Part of a small language model's weights: attention and MLP in parallel.
Each number is 128 + 24 x the weight over its row's rms, rounded and kept within 0 to 255. Layers, rows and columns count from 0. Numbers have three digits each. The size before them is the row's rms in percent of the matrix's.

# layer 2 MLP down (transposed), 384x96, rms 0.107, rows 34-106, columns 0-95
114:106159144141143097131134164145140171128161126114121110059113102109126059126131099133145157144132111095189135143130146185169135152138104161149122125134157106121097145155103102128126129126140134141118139143138128115136135125125125098160146102111099114138119089118161092071116126108096114161
095:167143091170116146072081115145130132121133113107156111144186138125124135086107162128113068128128114102112149109123136132145125097140143132093151154078138165101127137120118166120101155124151135115104147167125154100124090157106116123102120093154111170133126137113134142160145113149170118151
093:087074081133167147130106133143082148116126106142114112155124146097115116131101129116144124140158161100115141097137156174154136116150121113141097093127149161096179155160151113118110127109119142120123145139123105089115140143169160157115115135107126139062143122174146143128164133135099088121
108:135161141102095154123095128106104124153133152148148115175131148122143155111114155117126122146096165125083142109157127135119132076130084137120164115097170154124159116089115151129118121133147111161108135131136100118094142090111158098110097146099146113111123164134122126202155100129142180115
100:108140153151123118131099162152119143138171164094147136119117161113086135112131142093119163123149122121142123096112140142175097107145138144159070145104120132137126143131078118131112166094135115118171146081126136164088135075102132159120124135095141126125120146085099131096129182145131136156
099:144174091098105131128175153116134129095127135136155130128126148093155096094133128139147122112117105107138099144136146102136129101105112106110140166134145192146115140123162108147123131139108177116161153122138136122142096127100193161129142058133139089128115083123165127125125109128102110092
082:160092211163138127119122066144109119102126125134162125119144114189171160147127109130108073107138142149093124128149120150109123093141139145143127105117128156105109106137072093120148097163125108151140146136126136141121149095103163142110106138099116145129118117149126128149159145097122139119
096:114149112121115154166086139110137131130135153168106111118137076088120093156139081123160101103157111143162170084161138163144171076160105138118138104141101117144121106091142132124102109125133142105154121124120141119139160160147158115085135119136144116125108122156153169129113123165130085119
088:123136145136117152154171154128093140115133138090122112148143118174166105115165174090121123132123146104088168117126094095150171135144129161138173104135128082118123083138123155116132119113109128144138109095136152130105116107071160126112142125122116114116122113128137158164128064103176135144
117:115129130186129140151084154085097100123129100118157132106115146095133122112105167132089105136154129138122090117074162088121139129145130106134127145149179170135131123115150136155088140144127095117102112152123102146155129121109098164120140117111089143173116160123131139131136140171150114185
091:128134111119114144149153129106122120107122150113170096126146114133105096129177139084171059150159119117124124123104116150150160074124120146122147129105157093170112155168111134118113128131140111117156122091157159145118119106172115143142138115051160141097111118133098133136147126111152138159
110:104084105147132087159131086157138162081101158145156118153137121143122149130148123071150083159091161101154131152167139124163093117144128156137120177120160132134138108101129114134136147135133099146145108101109114083173118141099120104136128102130167098151131084119132148144116116117115153128
097:128112122111137142173177094145110165109107077135127122154166151133164123087139131134085130098143122083089116164115139113113138155157145122126126127104134152142112143117153109109142137173114114153146138125095113145128103139133147109138148154179174078101138123101110085152117087162122102114
089:143093108099090119150129173157120169124103124148128120160129152177096124107135091109118145129127154093124152138113172115164137120111143094169114104120126163118150061099125152091113153126138136167104158113140116134125112120168142129092091141126161122114131092104138114149143115119186112140
088:157125153133126144147103130159136130174118130123132169147151177133133122128158115113115089131159105097136155113093150099112176120104082125167171145104142168091173117123097136152108139130143105070121142147126123092116129120119115117133095137143147098115168127149094147150109096120107087093
087:128073114098121129127094158120117109132125099132138101137130120118161114116142099130099109138124110113127112119103133119114163133193073142108131138130154098121117130117129087137147125124157101149183169119076128136115177134146139114159127137130103177163176127189105166127137112107156120128
103:145147122138124115153150174122177092134123160140094147136136135074149170093097151140127139181109116130141128119140157128137127111151106134098132107135121131124098112119164158137108148114111117107099147153110081110096087169110150157099132116131130141131177113161107074124117171112134111081
101:184119090103124156118160154127098081149112113130153098133150168133118167098134115128133100156126146134131161093156152125148082110096075168153141119135128126130139108126153149179094120141113163106133155130133113126116099106106107129108109138123136148147104148121108095182109099109160108160
095:100136137143129127131113113105091124136122095111130134159087158146157131143117105124174121144120134127099097138090148126132125102092136110166109138114152133121128139082085131148068107118131153188134155115131146178144142161108115131118153082145126083096130118140143133135203104152157137122
111:144135118192147178106089123100138105131171111131100132140128153114122155134097147082099133127126123138119115120101111101099118134134131119106110157117156164140137165185141115122100110108136120124140115122104127094159095119147086125107101140106122168201148110125118132093115161158141151166
082:165142112124109130160115159173085146093102066101118103148154099153168164091131142144127123086108122133122115113128138160121154135097163145153112113123164136130130083127123146167139133112105150157138154137117088152120161112108150109100148107089106145105088126133126128188118127131146106134
103:150105100104108131105072104137123162097152111163146119116137116135128139099176121084126126101156137151139115150158127108152131111105108076150086114165161156127150122141089110133119120112135163135109104114130099128136097173114145096158145162171172126119135102176126121143132131151085157135
128:093132151133121089135135141141128145096168132098069090119170144145106084124116138119135153141188122133108128162170113120149121166159129145146120102123099149123142142139138130078106121108110112122154140127168113117115152117116090116180150131139166116148120135095116111068111106173107140129
093:127168120140112175120123160145100156123115125148128085102100153108146178099165137126098153149125102086158145137129134126144142143140107110137098093124133129152120118140105149174136152101091117088162112079107115119171149155093093154107117137185130112102104158129149098101136127131115126158
094:153133110121157105100132147124179136133120136111105181143137177172183100101139129095135131120125150097112110091168128088162155085108169119120124088147116160148136115104107115151149101132144116087129128125128168120145111091141132117134117105134132083087131125129117171144144094121107127158
076:109125135129125114171132067110155113125095145083191131158095142130132125143154141195107163115130151137112140124107100116107149101127167153127116146142136130114109110113126127089099104144113096148132186116179154137113136136095126146137147131097172096152142129139104126084113110125149108109
090:105081137092150147140115125142122132136155115110142121140107157159095159101159118134133120086163127152145174098148134148127106130155128120110085107126175142135135134108110145167131087105149120107139141099111115066136134106163170115101152157120129155075136149127126152161106117163088098101
089:095109135141158134114141095136142109150166095110091125126137119126098089095142095129152100113135102154160124130109136185126136117170160192148114174134126113108131109117108096152143155109110111121120090142141127107112139124127139113133097126139158098184086156129109133165117132110177170149
082:113143115149146121118141136137153164142161155186069131118125157162141154162115101145132121069146115126153104132123120139145149125104121103150088142092142115093162163132129116098087138116122112110118084113152117149080112100144138167139145142133125088091130126088101134128139149169170123117
096:124142127108084123100094155144121139119136196134114081153139137145133111134130157133090158101115101107117176132165080099110146154152149153139119131112168100169142159114155087144106147132100123148104101154133113079111109154140141125154126109148130113141119142136133132131112143092160095077
093:105131074132113138144072141121094149088140122134126116132145115084112174133132146127119094111098083127111136106118158104096135110117097136129114123104162110163136185115148157177098123128132169122172119164135138133120143140153115160079137160148166176124108098120137125126149098126139133143
092:144097136124107131113106104128091122141114101124144105128121118132117123138067149145133109135172176161110088145104089167172124106142145145141139144128145109119131134136119151095157090112102117142146115136185184167128099166147118118102163121134095112100122102132117104141115121119199121136
081:135099148130117095133117139108157141148157104072118186094110116119103155130121175107112119097138097115156112169120124116119155114131135130145086134144095093128110115127145136149105188112170156119092142130097139105132169142163121124156169137153136088084098147128115107149101152131115145118
081:119115132141141162161151124129119119122138125103149091150105153150102191183130108121123115106140121164111105135123147136144128133112127148150111132116079092090125141130120078145128108155114129163086111159117080127163126144149193119124119137147145119120148111081103118105181131090166120122
096:094114116121134157129122132117124102140121135171133089177112113169108132122115103089141142108137130113134150074143172144113143175103162073128128150126117123105108173130134101134118152126073126158147094102121159120114126140158144108065164139149132177137141144119101153096120134132161116127
075:143151103091124173111106117092136171115142113116111125115144137142096118127097121135151172087143142097141143146107102117162109094118117098151122128091130146177162100157123153093101142135134139125148124120089131109150135117137151193124119101153168138151079089150124141106186138128108110128
084:144135123110108130166140121109115092148095099148136158092090127126189123101186148129143115152161120120110101118146118145135151117117085161112155119110107101095105164126151099142120129151145116165164093151123127112103153120153099114121137135156110061111129164164119135185136141124135131112
098:125188110155137110083132081131162130111175156095090146124134100165119119153103140143163124152107092115135094145105135113154142111109135113091143162105118130103141122119154159108108102139121109143131115105117131178143112097165150135113128128104169177111118121119191155115118120117137096146
095:122141134156121130108109145139093151093149145129133072145093103122133122129128162136112134125100144130122143142146146173147126141086160112157073142150153149119156175140120083093145149109122146094152131120127121129079122123132125107175104140146089169142138082091146144117099099122186113117
091:175125125119159109125170063146119138108122127143172093161138115117115107119175109138170121121119117174119156137151138091114125105120138133147152115118175146114106074148087126091116133141131098182132160078134142118101135127124142142106158128137146145104084099143149129129130133080120141131
090:104145092123120139151144114079122150139158158148141128118086128145162136120161124161135146111132128136111149090144150163144161140144087092139165090140151138089108178119135111138136107147125135155119109102102145131129137120132082133123138144155148120104121118132089103046146084152126084155
087:120130138126076111151142138133074144090183117133108104105141125142120109151131139151132111129142149119135166186124165110104155127139084121151130107077135104110138153108110150135105117111122144117138096132107116128162137092154096125190162143113106130137141173111151124144096146153120146068
092:124154148179103123130187164093144103149118133152133126152140086129128122091145112116137131127082154143127133159110121110082133133139107152113129117124118128152149122114118117111141109076142150124120126128138165151091114160146146153161135102123155068143089122158131087152083128116177079136
112:136112126090184142097118098153079135119106153112131128161131103130131120107135186141133105116126166162158114137126137127138101123125137171106099079162157094119145104100150139158095145092167150128136114133100169100110124155124099103123120162124090114092134157110173129143148117148108112152
096:155128130175146142087139105102110095147165182161157111103129105119093112120107134106126143137166108145121147138111126084138159122138130148124095135086114110116157144137128155153097183125116130152137104054138140112135126117124111082116119129146148141123132126189144108155122128095169115103
091:126110141113134115134110133110131130099139131153160100118148190172111122176164107118126089124124087100098134106124140099135122100148172131156112094123118135138152086131140067127114160166149123180122149141124119134115125117104176133078116112172134166133132099129114159120155118114148143094
090:159158114154059118138157114145104124156098096133145136126075137128161153102135083138141128115111129126114134119169120117152123123135137142106130122171104153115140120128156123134132130143085147128097117086154155128098142127147161100120122094100092137095065141149122145147105139173129157185
112:164134152105157085107184113125139103123116143136116157141137158169114109086135089111154110125085144151143156167156141177145136107142125149119126102130104135162097095115097102133157145162121117123105117087167139112115168174084122118121093137139130104143130089115143106122127125151117120088
094:118165114155162150147164128157108122149133071137096130171143153137112154141103139112131172123121171107121118125119095142110081139128141158125153135120160120143141097158130177136150107126126119103134114071138104098090071093111119158132079157093106148096118141104141128137147123145125136145
109:126114119167134152134141113113132145157115137148101132098154122122079127089103142113156116131093127160110082132114107102091123141108135106119169144097163113146145089118132161154096129151165120166104084157123094119152145124159082118101119160156184130139138145111130114146102118168151121172
078:153116152091125137115111153157142140095165130114131121080129142116100192162147131135105103131113145192118113143152117130133111092110119133174167123155152085119156108123111108147097111134139111138124110141142121080121098144157101126095150138172146166119093110089115133094162118121123159149
104:127114078123125155121122097170151124146167070142135157119118157155125101158182114112130103150117077113145149115132089132120157102165135150131118111161128101128116122113176104158119169126077101115114090100119144121150122109112093121130143164139135173128135111121176126134113128132109132168
088:134150093096141175164124108138116119103144145168134119136140131093164168161120117147161116157112117143084112161106138097124089126131093131098152110096164164127108106150133146121127117140125099102159099122161155093119118124115139158119111165115134119119118182112104089174110113142184124121
073:114120125105172115139106143124120151144104177115106130099127107124120118123175126137140127164115118102111098157169158127141103129109150093102128086155115120155135146140111100150151114079159153135121168135135097086100129156163138112117123153138110152099164166072132152063145138107137145139
104:148154143129124167131203158121170086080124132113136087127111103151094104069139137125165151107163137119132113208131142100146141129139119106133098124114126165142143106137147135118116155136121122148115168106118147111108119095109128102115164123113127119117095075145143118148117111121145128115
087:128151101131120168124066131144122142114167145135125109144129123142131099125096140172122107119138147131112154067151150135163085128115070124108115099103145152105096161123147161150124158126147116119137082113102148152142107085120147153122151159105140137113168120085095164150113134111111141162
104:134127199136130096114106152110139105113156100136142126136144175146114143115129116137087127136096124095134143134141140148173117110121133165126138085132106161146132153135136075126116172147123112157180132099106108114112088167111098098108098182156110163111131159102131120081127131134129115134
076:149117102115101089119116135158090155128135125158115151139111155115099109089144088128116136128178160128155137132128081118104166110125130117130148120158126143157141081105089141112123114162142082116210094111121171112144073129155154130127136161158103129115140123148128151139136137109140113114
105:143090113129112103112102145101128126117104120131120130115108162115149126164140125147095135175117125118119146109137126136197158127127094071136148135106138146151153174125211133121148112130106148130081140115129133152091175133115141094141139114101152074097111126128102159137125119125105153152
122:136115124122099153151141119194139135103117134154116148110092128143149069151168129143145114098138122086140137131089155109110109121102169126098112106156121093159133140086149110150136095128144138124107103104165109124112129113156128162163131188123150120099126161170128101115149088134163110134
099:109121100169129107089136127156098118158151148143085125166128120159105079104136117154129092146187157174092161116132157145099122094073121133170159135125125139135153173142121111120147104111098128142136089104120090151106124141110133121082132159127132122169133147139143131095140128138107123114
086:110119137112085113152143129107116148147141130102141137100159136126140118129177093096137110107168146144107116141123130126095135095161131181138134180092152140118145115118100141137097093168146151101135136137105160091111134139097186127096099121112110075130106122132135132159122090143161129185
099:144131125135092156138161086114106110149145157170163120162149130135108100133093106138149111084103125143143086119123140144134129131115107163146152179105104139123165073123123134132100103147101114150122166091131181151134124130127154155136119119099114094138134123150169100055124111141130106129
099:172106118116105140133141103123131115093164072046131156162122102117150140143148152133120118105163120118138145165122180157108114110107134139115077153122119152124118170146113111142134080085119143097129136124112110103136129147116151120141168136094133157105124142131128087138146159147125113169
103:120142076163098144108156124118130141094129070144153128116129128127166150124125095141128120130152156163125139114149161156107141105158099121079126095134110139115112123148179115103110111176131136130132113150144063115119097134138156092146192123097114113108119143160176128141120137149109103126
092:127142125102105169122129112088144168116142150139092097128177179135182147102162113163123125133114113194130108136097086129137117127146115131142178145126138098121114130109157144137117105138092104149103106149116152123129104120105089119102169107140102091155132129125161136126105098126169125157
087:152156114130114135101166103139103139111112046147137123152096149122134142151155111082125129169128129126146140153156109129092077114140106173082102112137168115146141116153151123154155194133146118130140115123108130156136106145127108126161121133104115085118070150139146135145145111129132106115
102:081140104146155172115123069128135104151185132113146118111168133137150136112132127100137130157140148154118094114095118150166099137126134143131114184137134149107148135114169118113118106120132125139138141123125099096106063126169148153102123145103150106098088117123131112098154175144100115164
083:111130149133135133090175092165113149124074127088123113155145148107114129138143119115091108138121123118120146075096112125135148116130138106118124163098140133134128151143152069156154131126142141131131159122131147109145177123125157148132102113148123146140112163150173125098092099196148137068
102:130106131145109142116134155121108112118128132167100137110103099120140111134102095188109130139094177120120166102124121143112108099137121127171149120136121114127114127145125130184074133151134143136135106134097090123147119124127157131121157113114113175159182112132148119048142149180104117155
094:109114146061116111136129123171139148160143180108105130120118075143131119138160157133123137050157156115123107139133145112115144117142147130137130102114089134140099078110140119113147135146139108143113072086110167106175132107115162134155160165139142119111130151141119151130135154150117128104
077:154119128154108112157129136112098119108089142170135111102115132139151123128132142068165121142131099105131100111114148080160150147136147104153154136109110135127128110161082119171155136137140123068120135109127173118130142099123084125095149150135135085115166128160127125110181111121180095137
098:109154133085133140103139155147122133106153109151104101131175137115161136122073161094147135133141117139113109140137137127121120124111078109128122130120118132154125116083113130156074122161100170152129126126118142122146089122127184156140087157127094169130118129144114163138098091144195096148
# layer 2 MLP up, 384x96, rms 0.149, rows 35-106, columns 0-95
090:127130141098163107119128112105142117142092099168102145142088113108095095156120165142118123128121119119125085116112128137100149138142125108150134143139150122103126140123112081117097102123085115086183090098108119158129145111152131146146180147106155110156102154158180082124145173160137118128
094:152157163083114125081139146101183106129097118113115167112122078132130145134099117132163134158105127103096090147124124146120125169150157138111146136155148105115169091115105113105107099143143122135161145147120180099147137132172118105161076127100139111132154136149151133132132118163124165131
112:135170144168175121126156132071166160128123137126120115117162120142078154128133096133175135126127116139138122119136163105103068163111153096153140125132097084132152126162128101110176106105143116129133121114142121085161130174142118145089162126133121124119120123125098069121129134105126144116
104:158111101115141141141142138097120157148140129136143107099155105105079139108123126205173126119168091112120079164160156101095124151118156101110157174155149115157150138112112137110130108142135088184081123138122147105115122146171084131137124129145137144121118136108118112121118104120123129109
084:078104162106144127166091121118109140143114105122118165130145113149092155162125158108126126138149145140094126135093119122116132155154114126133128130112101032140133118142118143127136142110093112139136132121138167132138130145162060089150157179083135140143149155133090109103133138118153128142
091:125139104113164138128118125111130134123141169077088127080101126099103140133061151170145131179151135131149124144154123152159107106100086120125132135137135117146118147108116150135129112137094077114101087112133081131166167131141091151157143163132104131142117110115109088132115152140116164151
096:169103149125167134103168109144154070145124128130149105143156154123125086119159145121168144171108142133103079148096109126085092187127121097130120148121162149133151163096114107117147130138113074143143146113112148091120124121163109121108152147146135170118158119145156127123135129128111098116
090:136143116115159118124112114089085119153161155108183132116108130130148137138140140137135120134128139125161108155127117139099127128116157114141187123136145124093119130163122088147101075165173130160104085101140108136120148115102106124110127151099088168114144123140172167102185111143103156102
102:079137136129158074115116110097178085140140110113139161133114123124121112141117148129129143170147097140138111153076154131139099153125141131138115115128140114102112164122124084130103168117117127058122099118142072127116137114139115142152152169117145148157110161137097119120138145174093127170
102:067121174125155143155125128137151085186151164122075117096115117120110139157109143143155156126083123120121111170159170136097120135161142119138139133102106153131110101141140129118104103120147129134149132113116111107125148143154074161120122130096060172115134136144157147138104147123125126115
100:110130153117111138076105160101135111142163123140044129121105126087125123125107126157120161123163088143121141087089130124111130145098120108123135130118145093157154155147136121082142145139115138090099175173164155123115154146160141147112107173117083134150133150114132090124117113126130127120
099:138123163091145129137136119088101135148129111139115143116137148138160127111150112138139115174084108119144085141128096117086093132134165135135208130115111091103153129155118145107153127099107171143126101115144121126147150143112053113122159146120136156142160161129166124123163108096112150128
087:094141132128162110138108116104106133141101123126110108145094171115092132104112117113100127137149090119109118175098145145080086123130112131132130162148153151100091113117146155137132145100177166086141124135156065143133130184197130134128117126105119123154151139135152138117139123148098151101
083:140088131175152133155128112077101126117141141152128116135140127098096147093121126172180146154133116152144120142123076120081104153137146107125108121148110088110135106079112111120169104150171123145171110094131110150111143142120133172128100131127081159111153126161125089110123156149130126137
093:097135126110136129161129179123135096126126155144126169110086113099160102102141141155124154151045144085120121106143171144134114131136145116129112141109090090113121126104122107133117123100092120148144136141149107135094161114132097162090157155147153180148143129148091135096161151111125137119
107:122139098118142092139131145070140111170141137141131193106114098084088078123106132127143162112138163119144086156102088130104137108125122099104141152126134119154130132162112104091119113150143133162109155095121118145126185146162114155148188105148139136146105129107118146124133113152133130114
106:135135156184172122170134124145165160115084115139131161138092115068114101130101149120152117129081127118162078138105119133121142139140155090177143126132085095130137140103093124105157086151150150103157131091125143147137142155160157128106154115121149114118144147112115119131120159135104109130
101:121127127081135130097127148135114146135144124138081173151139089151082135152082115132118158113129110145148126102103104102149141139103105120167129167139117136148126149105136111100147164144112156131137151141153102173120160125101132156132154061116099130135134168164106093120147168108104097089
106:103130134146140128126125121097136138156115119126143134113119093125111101152121158169143149149118083164143066160100150137132092142119122145126136156141147116150107179122125098106072159152158135101097102099117106122106127155123077136169131145110130143120113166092165063127132161145123111116
082:124166123143127161142108123115170130142127123086111128111164109099134153144100167135096133120137090143132127144133176120138135145130124130099125105154124082141068112109055142134093103128134146136161081137132120126139161149145138168114106178093089134169127166122154100122150137138120137104
096:137122111132152096092168131150131147148143161086153108151099150136099119080123085136170141128107111069147096152138153083109100138145123128121111169121113170118107135124124108101144119107163146133150149147136160100189118125102123115149164110137112125171168129142112089134152142118131103140
110:087143152149133117144162154113141086121132132133129155101118119154093110116124117096149139118146110115174136104082120102088124144106137120073166119111145102130113134125099156113132102153178132129167128120117153139172144194173123144124171156123103135154121114120089114094091145096134139119
096:128141099130104087130118143117130130134166112116098111150113147125114090171090142158129169148095121108161121166142137155146137127091146103084113126155168157172116109107110126121126131133120154152106159150184100187107116133136152110133128103064127130142110171143123127099119121121121092095
079:116131181135137147126108119108071154131110149107133125143124140100068161151109156178157111157088113145112089146089140117075138138111110125139148157123127177123140122150175133111137145126122088168150139112094121133138131146118108140126125115109148128141173096132098099119134162158136105086
087:167112104154182155099142122126119135137153156105127135140146121129139140144089081153157137100105089153145121129177090135126140138124135083108130122105146172170092143116104134125130136129133130160121091155138100127117139143142094104113130124113103165168140120107037128136162140130114104126
091:134119119162124115103161141157129134123159121115149161149134102133176106149145152136114158163115128102130127132181141158165120143115177128115152124158119091129135131115099134135106140124061131106114160115130136109121121087086127109111159085098094122162116127111118154114144117149072152190
097:146132102140136151120146143136156123085129141114114131145142131090127133131141133152155130139120117113135136184174094162117125151087155144165112128140068084135120149063130112121152113113133123151125096116143088099130160115106132115127069106129119128149163150145114152106175162077111136097
089:121129113078137134084164113114092097124130131132125112131136125146131112139102114159136152178120075124112158185170087112128087151134122138127149179131170150116136167105134137115162148077132140139113144088079093129109150144149123147120166104130138157142135114155156141130112115098125153130
099:130095134162186159144160135118106090168113100164137108113121125103109124117146128104169130127109127154129084109129133155144128148113161148112144115135161125152095140153141121134135122094105130144128106104118093151145177137144094105102132162100103129118136118092150080115181174110101179125
099:109144114124136088109180131086118129116137081109081084122136118130176087152088090128140178137123111167126102134120111122138099161120115143097200150130151098124125117122105151107113140143132102093141116109163113122132159111188149119117114124103150121139124101104098126136144137151137128142
092:113103146108157118140131145132134084188167187145097105086117092129120112151127115135163124121091113111100163141161119077146121136102157149153120123126140152143142148118157134124148090149115149122119129125117086123126133105081104159124100092130139173119147147165129118131155121139094079098
086:153134123117136116113116113144082107119135173109123123153146172131134087142140150128114141178108161111082137120148135124122107144140153147110189126108133159121169150095093162081117133135074171166103136125105147173128123122102136103111081147109130167166119132106140161121133137124112149122
092:158110134132125098147137165140165147184123164110108109119137110108140130164118119196094112101134174122105109122143122101085142135084144099136134109122109121122091127119113153080114113115144124129120131175126163130153137157110123125121185127116120156146170133161129110088113101120121080097
099:147133107093167100138107119104094137140148130122104145124119108093114121133128133120143133180107115133148131171116125132098049175115116082138156137122158127148108141133156149128096110152200132086122107123116102103115140175134108124101151134127154116142169156112109084123125151106122142150
091:126123105100136129073151126137128126121111140168123149086126139139096115119108102118135134135113126129118108146104131188144142136129147111107129153110138111138089145094093102116127144082149165150131165105124077169171150131160135106133137092115098146193095159153152162117136122078151109125
101:135107128120112123120133126089133096146130122139093172103116133118142112139133128143094135154124174081120118127151113147118077122127178128121158124155087136103141129132093132126147154129155152135158137167183077177085145115116102172095107135102104173127131116147122139109158093090117115150
099:147153094124158145113146109076129136140094132145166112111114171109138089143121114175104149167153139145140074141146136157160085141126085129088161124146151095150104154124140123135124129122116134099108155180190123124104119125111126161132110120120123145124141136130151103118115128116145085074
091:125128114104162112159144116145160099178129151130050124121153102149099124131118115125124184147139117090112118130071111151116111141132139089141162080104124102146150122137114157129117137144141120119130145144144133059117110138125119147105170133110151127123120175141112116129122124112097168180
097:181164106114127123113157173126167107138077122164130141121122140077124126123123101167131183119146124086112098144149130124153140162144129176114110127177126135156134140110108108112148120113085087124144132110148148132133115143140181136128116110123134129127131078132134160089154101100115121082
097:128109129106099093131101149139137124163124162124088120107117161118052109136123118107123160136116137142196094153086143108135071137107156099110119114127139108151158138120121135130129127186168126141140152130150116119171121124122114136158172134122116133123136125137152142093103151121138089072
095:172100138080112136098158111097105147123115151145107149128091135120107106167082165161142165110152148104143096079151145137150094134108143090129125156116126130121165138125122126097180132097102135093109135137120084118092137146109115150135168119136113160131137137138137112108172100095114145162
107:140132121156129146128113112146125084134134117128112153089099148083148123171103128141124151153103095118142089170121152140121112139141147110136124162142147116136097164126109120122138094106113144135108079204145118158105124119113075104174161095137176130145118175126100133133164110114106120148
116:121121130138140121155145124132167134166112111128112154092135082149148095131130111131135163195117076105147126109113079152154106135125164133126132126156085100165147162105122078119125148112127087109108120123138144092161166162129122137106156145127056121122139124147110118122127146141104132159
102:147112109148166099116143110152078100108163132105123115133151133096133109099136150153174177115095159112138131104140100143127103120138148117145149146100145105130121131173104113105130113141152104143104101098121158125134132162105125129138085100119109170161131186133145149107189134132131157077
093:095123158054123094132144116154157148147130151098148138147109073152096122110073118134151145120138119145101137170108118146095089128134126125098132110137156127146084138113123120141126127143131161135171113117184065125100166133119150097145133132150099129164116132102147124118114165130120149135
097:103150160141152153088140100145123111129149112115147118166150122129097119183156118123145154124127092118151148111152125142088123118127140103139148194120099066120075128111096126135125167161116142121102109158114111131152117097140125117127153168105173157153113114111144081112119124101099146147
109:105104084117123075124113136099126107177137151087145126153094153131137083087101165181149114129146117111154141132090117103133121139143151122123162087142114122142090132112108134083148107104119133105130139147141142120180158169129103131134122134144080121121163111104158106105144158141099152144
094:113124108113152155104139108070153121102108126123137171133140153105133140177089117141142121117098146147111175155106134174156099121168161139149115144152097105105096104128126130148121088107135145155142112137158118136117130131140128127059120141089142109140141098144118185110125104114094166098
109:094142154127111088115130132134128097147130150127130143086132130137133065136126143115142145118081116140151124111076117121121134131140147144092123140146119171091114148124118123097125166135138155080112118145159096185127152131136154147159153081096167153167116133134111165125126082113086144092
097:087114175105156122094181125121124136132109138084113148123093121107144126119089098108125143120074132128134106159155167118134117150115187179132129115148133146148121131080149138124124102102154111139121087154145141169164157123119188103131143126113135136138116106147132141110130145170118098100
106:103114112127134116130156132100168125181131102098127108135107113131106098131096078152122152151161105123107141152070113153148112122136099135128132103155149131125158194162144108130124130140153147106146103125201129109146160113122095115121155152114094145119128108143139112107180168105133101132
084:112113091141136119103161123094125114102110121163146169131133105124119089140149118107133129130131170127094100185168097149145140135116160088067120155156120094142125112123136128152136136087144142100131154115152108165093154121136091102130103112099123151148162137150118178104139085115141095117
095:116148132096124150124164155086169123184145103138077152131104123135085130142152098152131127178073130151124126124094129131134085139123118123145142167114136142149130122088078126137114110116139102148102120152148107124144157138125110139130135167096155149130114126119149082079095112082125138102
093:103126129080127117138097115137095129195130156141080164106118137121100101161151117134113114150107147133124144124092125131124120184143151120145171119106077061111138130116100132135149133108160153143170129117108138113169139092155089148122148185127140138143131135133166109128119122134149133148
095:136128134159196083103151134084136118148105110127138150124137103102132139160109124155131136130118128106134102107168155113141122130122129082127123140139101101105121136136145139132143148068097154043149137088117107160163130090104123143093153145099145121142166149135144157116149150110109111153
107:142125142088119117118142132080142091178127108103082141111101116144113119105138101167120146111139187098139096154127126131148116123106145088101146092138096120147173105104114130108111144137120115131150133102127133197140155147180157133141138140126140137152126100133177113114110152124075138152
087:145127136119154121087130112139097117123170111130153131110116141149120106142106137150160132159154118121135132146130128159147131144126169144148100134156187137068116123090125154132103105095134168106183145125118136170102117143150167124138091128104114160176125123115096142109148122082082079125
104:113132159119171116123114124128114129115138144153161136104156151061129142148125143138169158119075098086138124095144166102112162121130140111146161167122125073096113145126126153107102109098107163116102142129093124110124173108148123140132124132088134181162128158147111118105094153141115119106
117:156122151102121117074131113131149047131137105130138143123152107133143109157120102119122138152113082102142154102161089137112103184135131125131142128117113103121118156125119088125151104119124118097136120118148106149139188141181109114120168161111103149163170127128113133129122142091105164158
099:132138118100110120170104162130161125106152134113130124130130139085130110183136135100127171117091093115116082114107146107109110184100176135098163100132119100110133110173112126101160125153118126142121155151155125080153138121149150158157129111128160128097170131147074106115146110128116116114
090:139162104116138132064157109145130106099107120128130143104138120135136124126141099157144165129082132139106157115156093174139131121114122130072142128119124118150099148105148130135144159131100093140121103158153078104105176110102116100156101120150122161112097120147072130119141162075139126101
091:100157142116174133114110117139132097107111110083104132144139134134128156149129149093129162155125133138142124141105107131094124181153108117060110185158130132081131165168129136117157123123112146090114147129138127124098136107123143093140100144104103165184094107104109133138120089099132161123
095:080143085157143118079109150142113141155118156135156113145134129144147148142070109110139129132100124132138164113171125146163121132139155132143139140156098083117124103153147138089109122147109085149136118163125110176123132109158118147122122143115151123169119075099123155123113110063083136124
104:089146113126139094121156113113133104148147090094143165148122092096119122120171109129183145099122141074145099120169138128086135131179117104130149108131076132115109116120120139114116117132119144124144100176128128136141169114152118114175155120105130145122160092101154106125166119145108172151
093:127129100138125116130135130126077108137164115115154132170124119090121129119121101104140135155128125109157102126155110173147129124121161096160150094131153134115181127136114077120140103132149147114104120171117123161102177110095134116133145091118123175156115123141129115096199119163134154075
094:132140155114104107117163115140147092106076131102144146135149140113099111157179106114147129125108136082107102129124108117118101115112150135179136144148064151097130124150092135106106162141147141175137111133114128149165162078131110148117118115122127142119156139129102132132154097089088181107
098:113132136150104118109129150120124123097079097115130161151137146119159126146108079153141152138033108099123118130114113172107152124141120164113172190147106121116150126130112132095119164115133150078168101104144134128151148140133149126133116096106138106157120099122103155126157144133129136102
102:098136100100153095117089164116188082124155126119132166101149105148159126166176150122166176171132103137084132137157117116157102158123130149136136140158121129148102191112119126142126129115097110123120146163117085115133132120146118110121158110131130149121132124129109113106138116083109087130
109:085119165177137121134163146145121121171186190127132089096151117128151135147141127165178130106131137124132113108150150113133119126113115108124125124146097135133137107107156133106122121114106098140150102167119077154124120160162129096130124118089143145147113139106102111090190125097110130094
093:125137140132107083120128100119139105121138166119133156117156119128150107142119156159116149151151151109137154124150133154131097127122140130184110162180139087107136181127118108126115103150134148088097095122144104163072124135138106090132125105115113155162123175171082123144138109082111160148
100:122143138125132122106200156097135118137163132139146163134135115102121124168152084141125113122134088101174142129115088156085079161132179124117120162133106063084140161125120107083123101130106127118125163122125124136166146100150101140122124102130146115113119134131141115128110127115129175105
090:101131105144132098102143107117131109074096127121163139114125143125127132121091149098121145143152100137133119130133123108148152136071126101092167139166101084098165134121117121091141171057148156147144108120174120103143133113154133143185128129150130130135116168145122175126112117126093145108